From a checkpoint of a small transformer trained on Wikipedia.
Size: width 192, 2 heads of 96, vocabulary 1014.
Architecture: biases on query, key and value, paired heads, value residuals, capped logits.
Each number is 500 + 40 x the weight over its row's rms, rounded and kept within 0 to 999. Layers, rows and columns count from 0. Numbers have three digits each. The size before them is the row's rms in percent of the matrix's.

# o: layer 5 attention output (transposed), 192x192, rms 0.379, rows 50-133, columns 128-159
# v: layer 5 attention value, 192x192, rms 0.0754, rows 51-134, columns 128-159
# q: layer 5 attention query, 192x192, rms 0.0721, rows 96-191, columns 128-159
# k: layer 5 attention key, 192x192, rms 0.0718, rows 96-191, columns 128-159
o50 101:447464505498492549453516517440487523488533515502529561500485480470457586460483467483502485479558
v51 105:453405538451487528530484493570538497538543520514452431554412601507471504496507602521562476442546
o51 101:451444493517513483461519557501433507457531501508517462548477532535426554558468513574449469497452
v52 103:501551473471519395613533474478465529573508463465502433499503466499432495484451512465481461518424
o52 096:435514398444537513490554516492547470457472439481509513439475486517526413496498519473507518522507
v53 101:487508572452513536509538527494499552428438531530552559511517487513549464494547540482531545535476
o53 095:496487470520479503489506449454483494523429486486398471448518562518539495457522434501474508517544
v54 094:585554532441453491438476534405514462470469515590530435517481502493490497486481483502487550479486
o54 099:477476474515499465435566482489433495481529482476458458525548487408485371526520516468495509524488
v55 097:515487468556401488542482508546480529594481504484522534547440534464487524522496502535476536526518
o55 095:497552464534477481494461529509475552479497460482539479464541485429552532447379512498494592476538
v56 103:536452497511397483512562586502518533575489457511495543568455486409530547527576464534537443544525
o56 096:459494500547506553420481506486510516475499531533502497531531476442582469486454501540538495521541
v57 096:512464518554505462462521496419500446498536467519560445409534474477440424562510497585490449523477
o57 101:471533545529530460465647455530519436478485473488492498509556484529463491504506558571448520513504
v58 098:524479485539502514564421454493505527463504438548572505537545525454501518481524507466485536465543
o58 099:566597492535544504469471457566469467493584494516415526462472495480507444484515496584589599544519
v59 120:487506485476573426552482546435533495489511551559538556460554526436523450466503527502474527487513
o59 106:484520486508558482449505463419488556414596446456488524548519530491555504457529538443469515545502
v60 104:478474516513490497475521486523546523508503476550498519541416499582545492490491517503548473431475
o60 104:475495526472469543549463541516486437476451563557536474534522509538513481538510581568460460482474
v61 105:494526495582488487477540477497486547448575527559529543437486519455541516499504442520462477535492
o61 098:530455470533495526578543419477516414419440426468443518501490467476447577475461521468604492445528
v62 102:523513468532521440477543444469516464563475398566453537542475437492383521508468489528547445490503
o62 095:502500451459478541522503491493489473544453498466506520476561483588498559531500527449489526499495
v63 108:484488519519506436539541460449452530474525526509517508474504529515428456487462572453510492473568
o63 098:553543507553590504485511458447480481468530467416493553546572491512480561459494493469478515555423
v64 102:570477563570567407467485498415496480495419518527493545530545460497448460425411442463476529529488
o64 100:490478497484526447482522527469455472557450461472493477465544493468543475537459462475441530484575
v65 104:492508502507547511432506585501491459624602571486513543464559492492471491506511536513482495452524
o65 098:504434463484464571505562430528566478502467469497546496564489524545507543487417548557441448522487
v66 091:501563534549443434503438526547501481393409522471527480427517482553501450557504525554534498519483
o66 086:474505533482486487425558582539508562487500484561513535536423566526551504498531455503498498467480
v67 097:490483525477471524533482476446496469518509523498537441549476477505564489523558625457512427485499
o67 098:480459427444485552509484490500428480535517520478461505489491506451542470465445458532471527476454
v68 103:486516567519574477481516447475496469510509574499468550533452567551489533507518501432542527482572
o68 093:533505493514469450477424509545527401440488490425488473503577435459551483498526517524526486440467
v69 106:395526461468491501404517559509483544467479527507519537502495490468436506492461516579562527464471
o69 096:517529508537526590537458448513513426529560460486529512535506495503479482557473530472571517527496
v70 091:547428476486500513501448557524486457532494474539585472421490547499492536527487521509480481487417
o70 097:520442411496482526525458471407537460531522517529550493546561511428501537479514518568433518507508
v71 107:507485476500453446526491556534548525532489484445438502490478543537494556488485496526519487547554
o71 098:517536531432536450463473478514494533549519533558558432529555484547497486543517512482510473535508
v72 102:497541509522467520571492473476529504476498482565460451495482522516546546562456554529528538593489
o72 097:408542491513554505401477604424490502525499522531550523448477509529486523466480500501488446467518
v73 105:488549451443530501459439497500489545590470607463494464546509543544605538446517506429609457448475
o73 099:518530500451515456524496471563468482604504524459488460483450488459522490600556471540552482507523
v74 101:526448537488496496536461441488474444476530520548517464523502575484512417502489433506449513458513
o74 101:506455528537492471527532531471514544431485464507519610428496435418525585515497577441464451460525
v75 098:528598457528531458531521516539521503406501491548486499485442536552483475456528474454573457518520
o75 096:524514512543541598440520447577492485510480469415484508474437515473475557514512502509530489409513
v76 109:445482539459603514538476498477554414510538494438563449524502492560502497481570468510514413460517
o76 096:422472502532461489458555448485504448594554424507428496505520482564456498459532532515501557544457
v77 106:518550520506431482430511528472527505481502509516505531502492447473547497550487394492513549466398
o77 094:462485471525424432529471475432576441512527499530486500495524468397503485485535545453510443523509
v78 111:502522558487492516534491459496466475493530514536491446537513505466497444486446430530573488481471
o78 107:531518455519489537464557473524490565451487447531463490489494424494448585548525456476398529461438
v79 105:517441503526542506418507496510470441553492484477551550541481522525486490489444553516501464490537
o79 098:431553512534464510522530496487446539522461546501483479492513535517539514534517509533540486488517
v80 103:486567542591493536526504558420525477521576474535483404501482406494496501419502509485509497527476
o80 095:478553505557558479535558541514603530423485500547523480461499435530419473516450491557455478516498
v81 099:546478515487554498376578555470454483453494475502501417566518561484597514505489436522538523487474
o81 095:500472483466515508512479514478507544561549514495493538540445561572503522472511516557515550533506
v82 107:467450537554494536519480461449461546500443500483514546507484489380525477487500476549538494492523
o82 096:560484541539485458580547517526510467473509563541536522450546530521520443512466453539547553565504
v83 113:591531501467504573534538524510462408529513565453440477498558499529530464559511492466515500433502
o83 096:565509505524494499482582421479483468526492450571488503449524497497527533465485444502508510606506
v84 099:544546534523423450553512460471416476525512538473481550550524512520515506436469488482501500537528
o84 094:522492477569506532497483481559523502436403503427456508393479502496521433525563462445441522406515
v85 115:499529487513469511492537489506451476475519502512532534540515533527485553499480495462558518461425
o85 100:478497523513515471489530531404463536513536441524535541459529497518461509529485443449540493500493
v86 101:514507584507541496558454485474444499542490516518507468504597496555530501482523480425533501534534
o86 101:490516575534473575496437471488516512458501532495533484523496506471570490506541536483551536457523
v87 088:454503439499573511527510472521466470514450548482433461528408486490499567606572516524494485475552
o87 090:553518526480449510454490479496445513515604478460562458545481514415523506462479545548513407460494
v88 098:575540523538554482586481529506461473547436474470475478515572479546523426455516531443556533524507
o88 103:495515570513521503492512528462488526473466422530508431509481454524514449513538499485482520481483
v89 097:542515530429398506512545485503514408511511452512500485483442494487472523464496568450406520521529
o89 094:457528502528515522511492463486481497518505487578508518584540547542505464480499542539420511520514
v90 106:559567592460470541463549422517563533483565419464492533508521534494511471462436502502497479514456
o90 109:435491503476482556475512497484506525478471431573510529450511544441532478531511468502502540448508
v91 092:462506459458485495473453500533486496460527502500509460515447457491539525551559431451546555458495
o91 095:445469432522555489527534538478465438583495535585498526559482467545564518474510532562494557499586
v92 101:392484470477453491526489520459498552448559481459478534548484466473466462471541545491454511525482
o92 100:468503498533534570557524461529438414506494496494497473534547462422509572554539473507512448510540
v93 094:436515514533456448480478542511494513476482503434524470518443455519490589451403423515540478499540
o93 092:526464480563552507444461485505551529548526515541561501468557482471433502492538526466533479469523
v94 098:472520520518534438509579486544557434455496411520504491504471528512395486528492474532448540515432
o94 092:513556466460488478517581531418438444569514503483562552535488436528467461550526477467444565530509
v95 092:472540483558461504400410425429494516443448574439439479474449562500513433421514544425484494460461
o95 092:570505449575535445506449530480517500429511480448456569485451542557550528533522435532568513570514
q96 106:494547511467500508563455525501514429529469504575412467490511529503448543496571531456537471506462
k96 090:520475541471535535446516477431521568507521512473542507527505536555527536527454432472542592541566
q97 075:460495509494474502511482499492502385501489504476514520557539589504520466467462552484503437517524
k97 131:569504542457457525490477437467489493481530493590502510511496501524530599451515462477531505508575
q98 094:487474519535528505429454547486561445496482528496469495518504505497460449478552471540542455535526
k98 104:587546527428476494473520463460516487531508480528503516554503465511515512514527430490498471508564
q99 077:458435476497523520430553455513492546441532478455476468511523523497482512481490542470468464524500
k99 092:503514463499517579460509524509506485514521557485486522536452510503515522509527479504575371506604
q100 102:472453460517476523539493471566475503499491537510510576513492489502546508540513499528435557478503
k100 094:442494452447476456501480527467534469481490506488521494490530515493469500474469574494470481449408
q101 077:551537526523456534517515519513545410485498479471465503500468460503554495556526478482525513496489
k101 093:413488495535491432515512537496453476525528498431488556450505503514503534497498556470487572461408
q102 101:467479490494468502520432504508458456459470563474494488442479445509473450546470489547527530447433
k102 095:460531431469492522505544561473452559500574551503513536499435490534533555412456471516439458550411
q103 103:549436547490491472467461454436503462548483459524511443433538481491457521473478552480537489450541
k103 085:410446474501497421543465472491505442450455505492522544607513496473559471497502397506481478501504
q104 102:513502554455517541553523468542450454538508432529460441531570460569512585469570476501494485488535
k104 095:554522514485542483430522514464487456560554512571499488587524505464503550415429541483501477529533
q105 094:480466598432419561513499484510496472517488574517513484522487555450490502531494491550553542482549
k105 089:518500513492481510536434489508489507510485470469520554499446438428636553538408486517545498408481
q106 086:515543461490580498479521541482531419498514514487495536526493509537466492504478536434476538499532
k106 086:496449455432536594458476452467493543504413530511536466472494503516494533441594411468565415494401
q107 092:446520454476414475497462492480534512469578526499495533491557537498533473469504496533481485469438
k107 110:430449498475525493527483506536475532483435492474481519430507504473484430517547569537489546472399
q108 105:528519518489481453508474510456491532508499483596539469509431477501433473467459523512565545465543
k108 098:472535539502456501574539521486580468445570472491411514503527506517567584547499496495535440499469
q109 106:444463452500502477503513512515449531534501469501516520563531520524537489466546531591498479469532
k109 092:505542488540460471480472490546500527519447459495484458497466493506487481481492497544493510542430
q110 101:464485472473450555497517465555542512488544472464546568504547585498529477468502503538526461531420
k110 126:428529506496511504501502518482494510505453485464475460463522498528533418488465535525449577491431
q111 115:480494458510483489501526469522494523482477502482462567505544504453572485500418487525454519525485
k111 094:523466494598385444489491464553485546525456506498539540435494511511567528466438452508480539475500
q112 117:523512480553581459519489499492532465491492444540501501529536555529484456506513506442469553564499
k112 109:561559582556577484417489509526492518528547463504531482469534481500456539466493459460542489500586
q113 099:503518510515479406453512468474483442438526504526438486554494461501527451497469470494459558519481
k113 103:479445488438522498525506524449480477372486584516507449473556516451520447496471577468460497571438
q114 106:512562463475486441476463479479519528437487493504518503521461553465556452474549461500492522507480
k114 094:558548469494425471500462469464527543497466529488511505542462484506443490511489471585550494471529
q115 103:585476547485533480538512460469521482467566547501523493501507551471522531536528493458402496505440
k115 102:459586465530476455516459428512443502480532520425446522442536527519490528493478436469538512483508
q116 096:508495469516435528483544554473466511518432545536484527484458497561465476476559524542554533533479
k116 097:578500536510536523437532504517444548466481496491594520538557516549552529472532485461425450495560
q117 109:531527505508445508548511495466442447523553545514465515524472546452560497540497503523552524576526
k117 105:423576502532468500462547468506486442477479502457469475506496498451495467522552522468535525536450
q118 103:493436478554478501510518509479504523416529416536447553518519458487481438519547475492489543556462
k118 108:454450464509486459537484447472511486521459491554451490498501539491574510554471591541550509515517
q119 107:457407476504452458492503515512449557478427546478490545500540571514555496474474490531478502535473
k119 105:446498502532569470547500449546525457506535560436540522508501447547486523477530519508481533427594
q120 109:553494466508391501524507433553493403499487553440487509498499509521481466563555498516537494513586
k120 106:456521454524480454470551370482523512503461488533491474501487496441522488509530536514523497581490
q121 106:469455479557507520492462536460523536533501538519536502447463493468500564511446459490509548505480
k121 098:488501475498490573544477581489518486557519512448440496489541479482502503513474479483470463449557
q122 106:494452502445464458476460580469488491555483515539395470550470440494463486515575493583502541534552
k122 110:476518577475491449456486478435553528454524476478496526550558507528572526537543493462502533569536
q123 111:508568509549443493444468488507573546469511541528499480454526537442506499484488459481465464491547
k123 105:479582496455503535486567504436454508477480525429381547455495556513500485469476519588560461507534
q124 111:477454474462483523559479470538523455463495501443447482548492500556483456478525533586551500511458
k124 104:590501547481512525507465485536411545510512527562524580470430534531539519485506539540543547591467
q125 106:520406511507549393492530557436533560531578571391515488579550501447448552504491463447471491495475
k125 097:519469410500567494508540514489446470505551501451538475497466496537434591513547592435484553485522
q126 107:490519522513480474491541557534555484514453513429511533511567513382551475513482510420497505457462
k126 097:471460545520600561447460523503422455426509450506470535501478526534487491466421593480439468518564
q127 097:530539459512573489523502468431502444455533513385517478513474545433514515429511452492540493460469
k127 092:496459477576468539500505499502551499460511502514514486489538593523519445505500544476417563475518
q128 108:460491538541528508481455446483485453509517450505433444530509493522445488511433492532535479578499
k128 095:503404475500515475498520544517470448417414538524539452477518523529516445495507510498480494542502
q129 102:540533432513507402487483456412493435532446458507509489440560511478504460474493458500519544535502
k129 103:498474484519456505536502485557463494488490483519539515474485436442426518507519459432521478508474
q130 097:514525533414559547550522591503573589548498522518495529496454476558511452531554516510518472464496
k130 095:516459533459589496506490548563534561495446495478544440572444492507521558483481535497500500438498
q131 100:493486434460547458459446510468530497510452491511520488512450452558463443468489469454518526514486
k131 099:512481544509515398505532471473440485523489425412509521545497509483539472525496524504494460455485
q132 101:493516441573434509515485478475496549483429450478543518499477465477528538469483547514492517513509
k132 099:491505535478495490484533433478516530427595566584498489477449494539572523558504498562572540497580
q133 103:505475490452523518451564513567549473511517482508463499496461534529478476504501487504488497531497
k133 099:437578525562509429493477551515490507435486538509545546582489436471540573540475441484567528440501
q134 108:393510521444472492482458495475512534536530512447561465410538565550538509438535502475496442549547
k134 101:491495514529527462541466485512562513483496504455450456531473491529493493488543501542479532504482
q135 103:514524474544533431551439523512479428507525545489560412477555499434467518516526434435494502531535
k135 097:470508480567478490540517572512435543495540517500463526498428535487470494522542527487452512545440
q136 099:508434522544501471508430523504548426530506540471483467401479467428485467491556548553480482512523
k136 099:516510423466524487507519500470478471470516552500438552470436468485557538440477428528552514497495
q137 095:488525516486477483522507543465528479506507563441498526514570505452478540499535499461557475476496
k137 102:473432464589453527479504478516506449513469511475439525535526501513510536424502497489539505429459
q138 097:510520473493444533498508442521471492495417454519536514547534430518511510496481531504510533511492
k138 095:519482491508530500503540520518536481500556535533556496480452449505525457511500464525488503544552
q139 098:494485565466557516630433497535477565484500528556551523508503470439532544472425467450401547502451
k139 097:548497555456456521486496452549469429515578455509418392504554550514517532484553538515495464427582
q140 097:481480509469491427474561463561472505491502468469400468515509542472503533526474505527461580475457
k140 093:563596490407487429485494505500423582487494479479487545511485505499462470529466406565496492491554
q141 102:509472456540520445493550486524499417565455533536539439492493500377488527471523425504494455504452
k141 106:504508441559482538434519489480461509489499605558546487475523410466512530519397553495470537471532
q142 099:521502541521475487479582494543504488464442473514520499600469449417568474514476479433474444511513
k142 110:505541502518528517437499474551538491488611513515530514521542472479469517502478497570532443465500
q143 092:523449540518466422488529550508527524524515460531532456576474515528489594530525492535517429506495
k143 098:424520515471448535428509488567497487475502427532463441474508501487450473507457581515491471490474
q144 109:624469489449571518479531476548508524465516506547501517504526486502484464474495504567515487475534
k144 107:609558463485475569570483471427436559522494480513528516558507508546485533514518525435537490543502
q145 108:539445535478494484545552441511393495536469532502405489537442510435573495499491521469515484494495
k145 106:465475491441475516497493573503443483467452529563440393447510493494510509576533524585524557464545
q146 095:497490463483458466496525434536500491509549532557417496547430466451424463470478425458579473512594
k146 091:549538559554484520492525524474490491508399486483601453509481494509477477527489520545530520451488
q147 102:485475517489457535538448483480504508509518544435544539441605438466416512488472530526463519530503
k147 113:530513474518643497587559475477466529444497406450439505483448509558507536469415539525462546549473
q148 093:485452494486542492542555501444493593501574468510479530532503496507460527466496454536472468561459
k148 104:583456457540543523491471430528498500475418536478470537426496557478481456522578525525506516493487
q149 103:527517463538511511540519553542476419496439548504489523506483509508436458423475422422516544514476
k149 108:564504502540500513507492568510550497467465415387487500454568413492580541515494455524424540499471
q150 099:499491494515579531493517489491540487531483442421564523511460454519503414490497501483549424397522
k150 099:506475514479533498456496521465476475472473503492529485528482455490442559497492503521508517511507
q151 100:517490470478523497521503472441533499553505477435474465479536474556445515543505504525581528428523
k151 091:497430560581500464496549503461536466453494529582487511522459425513511483495494497521450514444499
q152 109:472468498466543527472530536536547537583484474496520505535509412523550534557487484495528455543394
k152 100:470465544492481473553480471515481511538527449456525471487488466440481460565478486485472506487544
q153 110:562491529572551434480541498479508526506512564479448503525449496475500457486458447521484518508515
k153 103:532476424453529463496487551487524528532533514491433486451488440520479520436497430450508501465556
q154 107:521574533467551565615546527431533497482517434475553486528517531579513504510495477525440475480466
k154 106:494513573472502561428499497497529529537555517487495488411513505490472580537542535478445499501485
q155 100:541540555460576488533541498455540485503485501515499536623548537512577456450524551469513508489445
k155 094:470458476540465465486486500523461434514473446477514467413493458539390535574521553449528514483507
q156 095:487492543477487474500505486444551531512448526577482430543548519500492501557516467514534504489542
k156 102:410478431522522480501492499474453537488452572518549561500494490533591487524517451497461583539505
q157 106:483578431537489466566510472492562529425462477520507515562527494497503465518461507511428572471558
k157 105:587484452453504448478506491513525481521535479521554508443465509455539568495553479531528495472447
q158 103:501499510570540524444502564469503533530481500486441567492498526471498474482486509419451497505518
k158 104:498559469527434410454463501492512455544480518466523478514482513497485554422491437538509511507446
q159 106:476510465500512474482424581608533528514456556439489493474483451422528493439464481400510462491419
k159 109:477489465447485511560502518503532477458520456439479477516465529526498483570488472525447451402508
q160 105:575531513514562554457431529544477467518486517485498493512518461592556510490568453531471444415497
k160 102:445531478557464452402455490516491576520533596528482464529543531475516497492480468470465483529478
q161 110:506480549525533527494512482549514550550478480493403440464447515521512520521505538426475487463484
k161 106:574544506448485522536448483447498536537491486505485569567513555485574453496459497504443480416521
q162 101:507484449563493460507570509459549523499457509505542482530457546473507466476400467522518519508526
k162 100:458412480565476514501513452435515501442516529401463490611478419498540464492522540449564439459478
q163 099:486385549491506531510506535456514523513542477490484473570440497530543445503515524540520475509459
k163 102:485449571516504450520578514543523527518530531469521572505569454426527543539493578544479501501464
q164 106:491476575471487496492463496504477451472510478510490502407495522524545509446553554494490542562527
k164 110:466513501556416466465549474537471467433464577502485497530465499593527462475532476606497449568500
q165 100:549467623450470546462573493540571562526547457598513547481506493529530497452532468493490467497511
k165 097:503464466439512538583505511452506563514500562507510535464483444518489502462524517539499440479586
q166 104:494590512568443412468519448460468436449474553522497543488457539493493558500528561561508459533428
k166 105:486466442506453512526503537561533530523521461485510593485562532469441523505458494497483481483539
q167 104:490466470491521472512423525472436481449548489469457468556396525572451497479521512503459499483486
k167 101:486501590512473517538547515535480444497493489494450510544479533573420509452512473533458492484520
q168 100:511486487499552442503502482543511525444527415564467529496404502472494491471575508473530605592514
k168 106:598461470479494556585490509400450517512467538363456556492479463487472506535416518469444467485499
q169 102:468510450484520435504479494504465448454479520486508501533581467566583450431501515517414474552480
k169 102:462505478453557465572438407464463497523490482508498518498461516484507457474508517488441471527443
q170 110:521549503548463522492534532480463535490423554467466446512470462505488519450502488544485447533529
k170 098:503527455548480551458475507453502539616532515490533509501559463516481485487501531576520497519582
q171 103:515488541525468485455486458564514489527558465482452550509510556511466462528532500491500496496542
k171 098:488558447500494461530612506453478511412538513548562550442499485498484502534498449508431527515544
q172 097:500469544518534496602540495521456480486504501535457563449528498475492477526480532425513508553470
k172 089:582531523482419543499500546549500531480482512443496527532538485488481463490516549428474493444487
q173 098:502464522475523430534491565453393553470413463529549426472515502488520435489463470539500477557513
k173 104:548520492458520531487483540569462517507554513636512505571548554511487449566564500476522473491497
q174 103:524478523457561561524472470453515533448453500477451387519558430564495504490476490444445544542488
k174 110:518561446536512392506514484457512489503544483450567464493518560511496496505437519465518536454496
q175 095:482526409535490556513582562484469464451491482406569502528446523490518506533461476511524503469539
k175 101:430529512540576458421474537462515504464490468519507443459513450512479517544541545547489470512441
q176 094:459541486526454558545476479414520494449521498468543507533572439408527494462503491484547416444468
k176 093:496483523493454599469483464509520450522464402501491463428513533544463529503454467504534541587451
q177 107:580516502444422479456424504532422477511472516498470508507550482511485564507503514451528470460543
k177 106:484427467498419414523518526520466440531507433441511530473517430545554448448486518498465572478511
q178 108:535554502464502433510468441520558442402544512460531511506521528471523506483478466544456542542507
k178 102:515508466510419470524476476439465524464537453525512584467554590463470505583509490472448508520517
q179 106:461470432414515529513478474509598512540539465564558455550557492527487424470465515512480478486556
k179 102:439475539452515466528453520445531574467518496558496454459452498507552498493506498506527599561510
q180 100:453524500603512465396501540504464491542534517451491501533517562468497425459479542531482488482517
k180 095:473467409549519477495501529541560515492526491499496584509525556533452514480528471454515465501529
q181 109:464483491529485485513506509528541510518476497496479491483481428518535564477426380472494503486488
k181 105:483498431448491497508496478524520567465525566520462507497574471542540487449482508529517462435482
q182 104:551549515509573508451445518516551513542438528486444468477513492503550502433461572475523515527556
k182 098:427495535462429444490510475580488512429457594512483473486576468498431522556520559536471508506492
q183 108:470539460475454538526487552532510462445519526466494459402540505451513499497568436524561559543520
k183 101:511471517503538537433568501498504551482484519526495533449416478473472495530494457500532450480472
q184 114:498565503505502517455490544542529476558548594427463533584561415570492516418522498532532544547519
k184 108:476554451499502503529427532498555557467501551540541490477503460521552498473512485522488450553449
q185 114:465468457535491474524527494531570438485452505472472509502536508492540499392487498499533525447469
k185 105:458517489550507494487477528450476514501429486442545460491495481519518444551517485482514439447470
q186 098:422518516489511455524566519488473443482566526506525488536502523527495418450434499473483526492510
k186 096:459506457506431536483431495529483424500473472535542446489519456612526456552577512440543527579487
q187 112:462560487454495560541489491448472464551477457511551454499507527471444462501451544540450443557472
k187 098:567419498526432486508432510510474512450478461512494485379498540449578520513549414454458501492546
q188 098:586463538563455451514502517469540545532468565489526439466510483472476486495491437513413536584552
k188 094:504484509499465490433506500513509541437498561548487575515474575545451471464518565485534540540535
q189 106:526483469540475491535491489488480507573510487496511451428487488521560503545519479499480485495462
k189 104:492445546438513541550500546440420479474586459453486567441460576494507541442535504451440469524466
q190 102:492478574448499465533500529484518491495521477472539507503516546551488530494462488566446472518461
k190 094:499461561443486504516522485525475488462520498517511548526555559508536488469522521508532554460545
q191 102:458433527554489507505514486508483533492425561434533537474519522536498562508516530459522452467500
k191 105:551530538454466485522492505525461546453515491522513443615531478466520507507470435540501446492475
v96 090:527520473570506499488497415551533494484541468519477472456502500488499488482498515444533449481512
o96 098:509475482490534516554516485481512471462507453545522509515447472567504450519506482542477449483574
v97 097:476577520475536548581505541467511551499438479506535448549526438531564514504475522513493484524438
o97 092:483499452535500529509505541477492459462421510515441518587529500499562506415491542502486500520534
v98 103:517502425525502527524479501506534492520546484456491451469499521505558595513501566454465500494532
o98 100:503514456506485504551512504558531558451508531497499587467434481545551542447495520511525517495426
v99 097:549534428510490514492445543528500437470560529479515612510505486479529598531475511538424477526464
o99 097:403518536485566556470440478491466541467578551438477550549456533529527513548555569449521485466477
v100 105:479420517485471497517407423559540542451520410579558505533479505479514509547443484496513479529542
o100 093:478499548492522438516520425579504537540443507499505553420458501482475509452549550484545473457499
v101 105:500568529530451511496469518424448495548439569495429486514495521415500511476511440475487475460500
o101 103:467512485583522454477462522480431525455560508497462460531526440547471562467554529538411532512419
v102 095:476494450425425450509421508458459491428454535513501519573482532480461547502443464478499461545493
o102 105:505557539486534494510450452469492566497495492497574503448477500515539510478491449564495555441497
v103 093:592484450548468414531512480528540523497462521455473484527512564504512439489396493559465509527491
o103 101:473456438440551489502500557475505486510528476526520429420493478472505521527488402487544434540471
v104 104:536532481485415511531509430444523460536476481520460449500477506550473491516520506508565552516468
o104 106:463500500482459445554540503549517422572452473527397529550466500507458478520410529541555522558475
v105 096:610518502460550447524490484503473470425460489496481504436583588488520519446450466510510462523412
o105 099:528589548481464437443483445434541474496548532440510459498504502507483481478498396446502506502570
v106 097:498426569468455528505542445473492497561485532535497517486549489469471533492481535474516399516482
o106 103:517573484496487478423470555536598480516554457427535444519529482483504466513572504468531513522468
v107 092:517430562494505516493535417546547542520561453493528505481568475556548482432458524550452497522503
o107 099:491505444585514563442449493475486541524510513542518522538504517487545496416531483606551483487441
v108 095:472605492497479547443518565581440493556497525534491499553513546460480482431484462563525482534472
o108 100:475471504489433538477518483478503471542566552496472536488474543572523473491447538503402491510507
v109 104:437511452458524471513496515516451518496547459441480485525533504540516409522511436525444514491503
o109 107:499465508495439485534520481444527576464475518540510433496483547482438520530546490522469458473504
v110 101:479517524552454537491515512499517514499457485466536548501502510499523462579567528486496533498455
o110 109:447468464439489490559501467471435454510502473467545500485480472529516565467455519557509474513457
v111 094:464511492504558456547548483524472527470525556439454485524495475525521509509524484496516459585512
o111 102:452493557480479572530452517456524450527435493491463526574524526441531496517503534502498432547507
v112 097:520446526565485535462453536530523476450543466558467502454464502538488437545540460381458470482502
o112 097:500482476413572520511520539457512489493504545469494489424524572489557373470472462449470424487562
v113 102:500480562507495507521502554528569563481422505465534496452465492428454469531412457504470498498590
o113 109:463519513511470541455458480499536573499483512507502429449514514517513549501506506516541482560541
v114 097:474530529517496518481490621447475542535532412519457521499511486445556420478507558548461458486481
o114 099:623466508516520532548509552482469475477479515485499526540538422442546557496539536554525492437427
v115 097:474461524553471535517500493504577480483513466531543460490457495515494504506495476521446521524508
o115 100:487489413565554428415537462510450535547481507545473482503433500484609567578469470477546505603442
v116 096:582471445472472519508427551464455547424437464551486441524503398475491491540487518518495507521480
o116 100:466435565489506442490539527429587505483498512515522519536476561460523522595575497547551603540519
v117 097:470517509479439502480537452497518417581482393427426507569531515483482476510541491429462501483489
o117 106:502492461512428453442539500475475513569526498506500535490544497485500497593480523435547492524523
v118 108:563465513506515474515509522565483512492418463506500418520440521443457455481517526525507501475514
o118 113:485502511501411466468513525537520475573426457590465482487498483510530475471495474497500492461505
v119 102:586498469482532529487481473560504470520542605550511482500396471479491458483484500511456525413484
o119 094:555434570554544491493531506536564422493540428525487490468465569463497541469545502571460477513473
v120 093:464418547461534499490499500456482411485617442438459413571467431503530457453488551412428503463489
o120 101:430520498482475535518495488461498509500538582521486442467472447535414531535527532441435459583463
v121 098:498497520477510504535550489529494493554522494486515448489537529536480526535505509567449516467474
o121 096:484517493483403535550594497565510508547552538485467539476460539542518581526515481494419490552527
v122 101:577598553516469483574469512600527492517427519486520482568462589483519429500438521492519477523475
o122 111:545469530523516455481455533519528500527477585465497515515486475527522527505474511531502519455557
v123 093:514426462477449495482460512510535508544538536517516451453534506468496554519522543516515559480508
o123 108:462474410545455472469495416569506492460503453509564522506568482497454565415488561545478467630519
v124 093:584500459471507548545475506440453523502484509506383493532441453546434513508518414562557446485529
o124 099:498574592504571511495512595531499502487509509547514500548496578549516588426517472527508527478488
v125 101:474451492491523522468490488437492462494523470514404512526522494459500539517594508488552527424490
o125 110:486491513534526563507507560513539527548591537491391535397511466429539509495498512426512472483510
v126 103:495489551502522480543492507513431525507544515503528583431549497517587459495519521506454419494471
o126 104:566488582482503539520532509523565525544417457453535456465502490552461540539484431474494541510534
v127 092:490375480549530440490487475429495534439496542518559501546495516474508490510506514496520419463476
o127 098:461447521478445476446521469464502544520556568562481477478547522460464572502516443513519513448602
v128 100:476504496482502493547469507542530494554525552488457551497578472542472496547530447544560498527484
o128 107:494476524480527507557453568457515441509514563523453503487525519576488509475489472473488519565620
v129 106:470560527490516474506558512521461478486529439494557500490540533517500537499482507510474508419519
o129 113:513549452495535449512494490469545485450502498517485594503479490512475542397486465500523407515426
v130 095:507460477490452508519515491516524516492492494401538478439504499508520413466553535477438477455448
o130 095:584462532511497498571537461544493556494506516527457500542511517468458565582475539470529556508530
v131 100:562455474512486431491465461423489534438576477544496546502499565410463484481528506491471495496492
o131 112:459521527500547478576454509519475507433450464479542465484513541528504514527458407513481552448379
v132 101:485533538473517550537407501485546456484480470508527481496458481449502455536454484511493500482471
o132 097:494523468419575436487480466576420574461464464556451498474451506510465445434455490486500521514473
v133 106:516563517395474534424494467509475502474438470485503516471478477476483438498447514447553523444537
o133 104:497547468421468506502503454475487536513517558475476473451548496526582534514419506603472466482581
v134 097:559460535569449598441523495482506516495454524525434531571483498507524538504401500478496513402534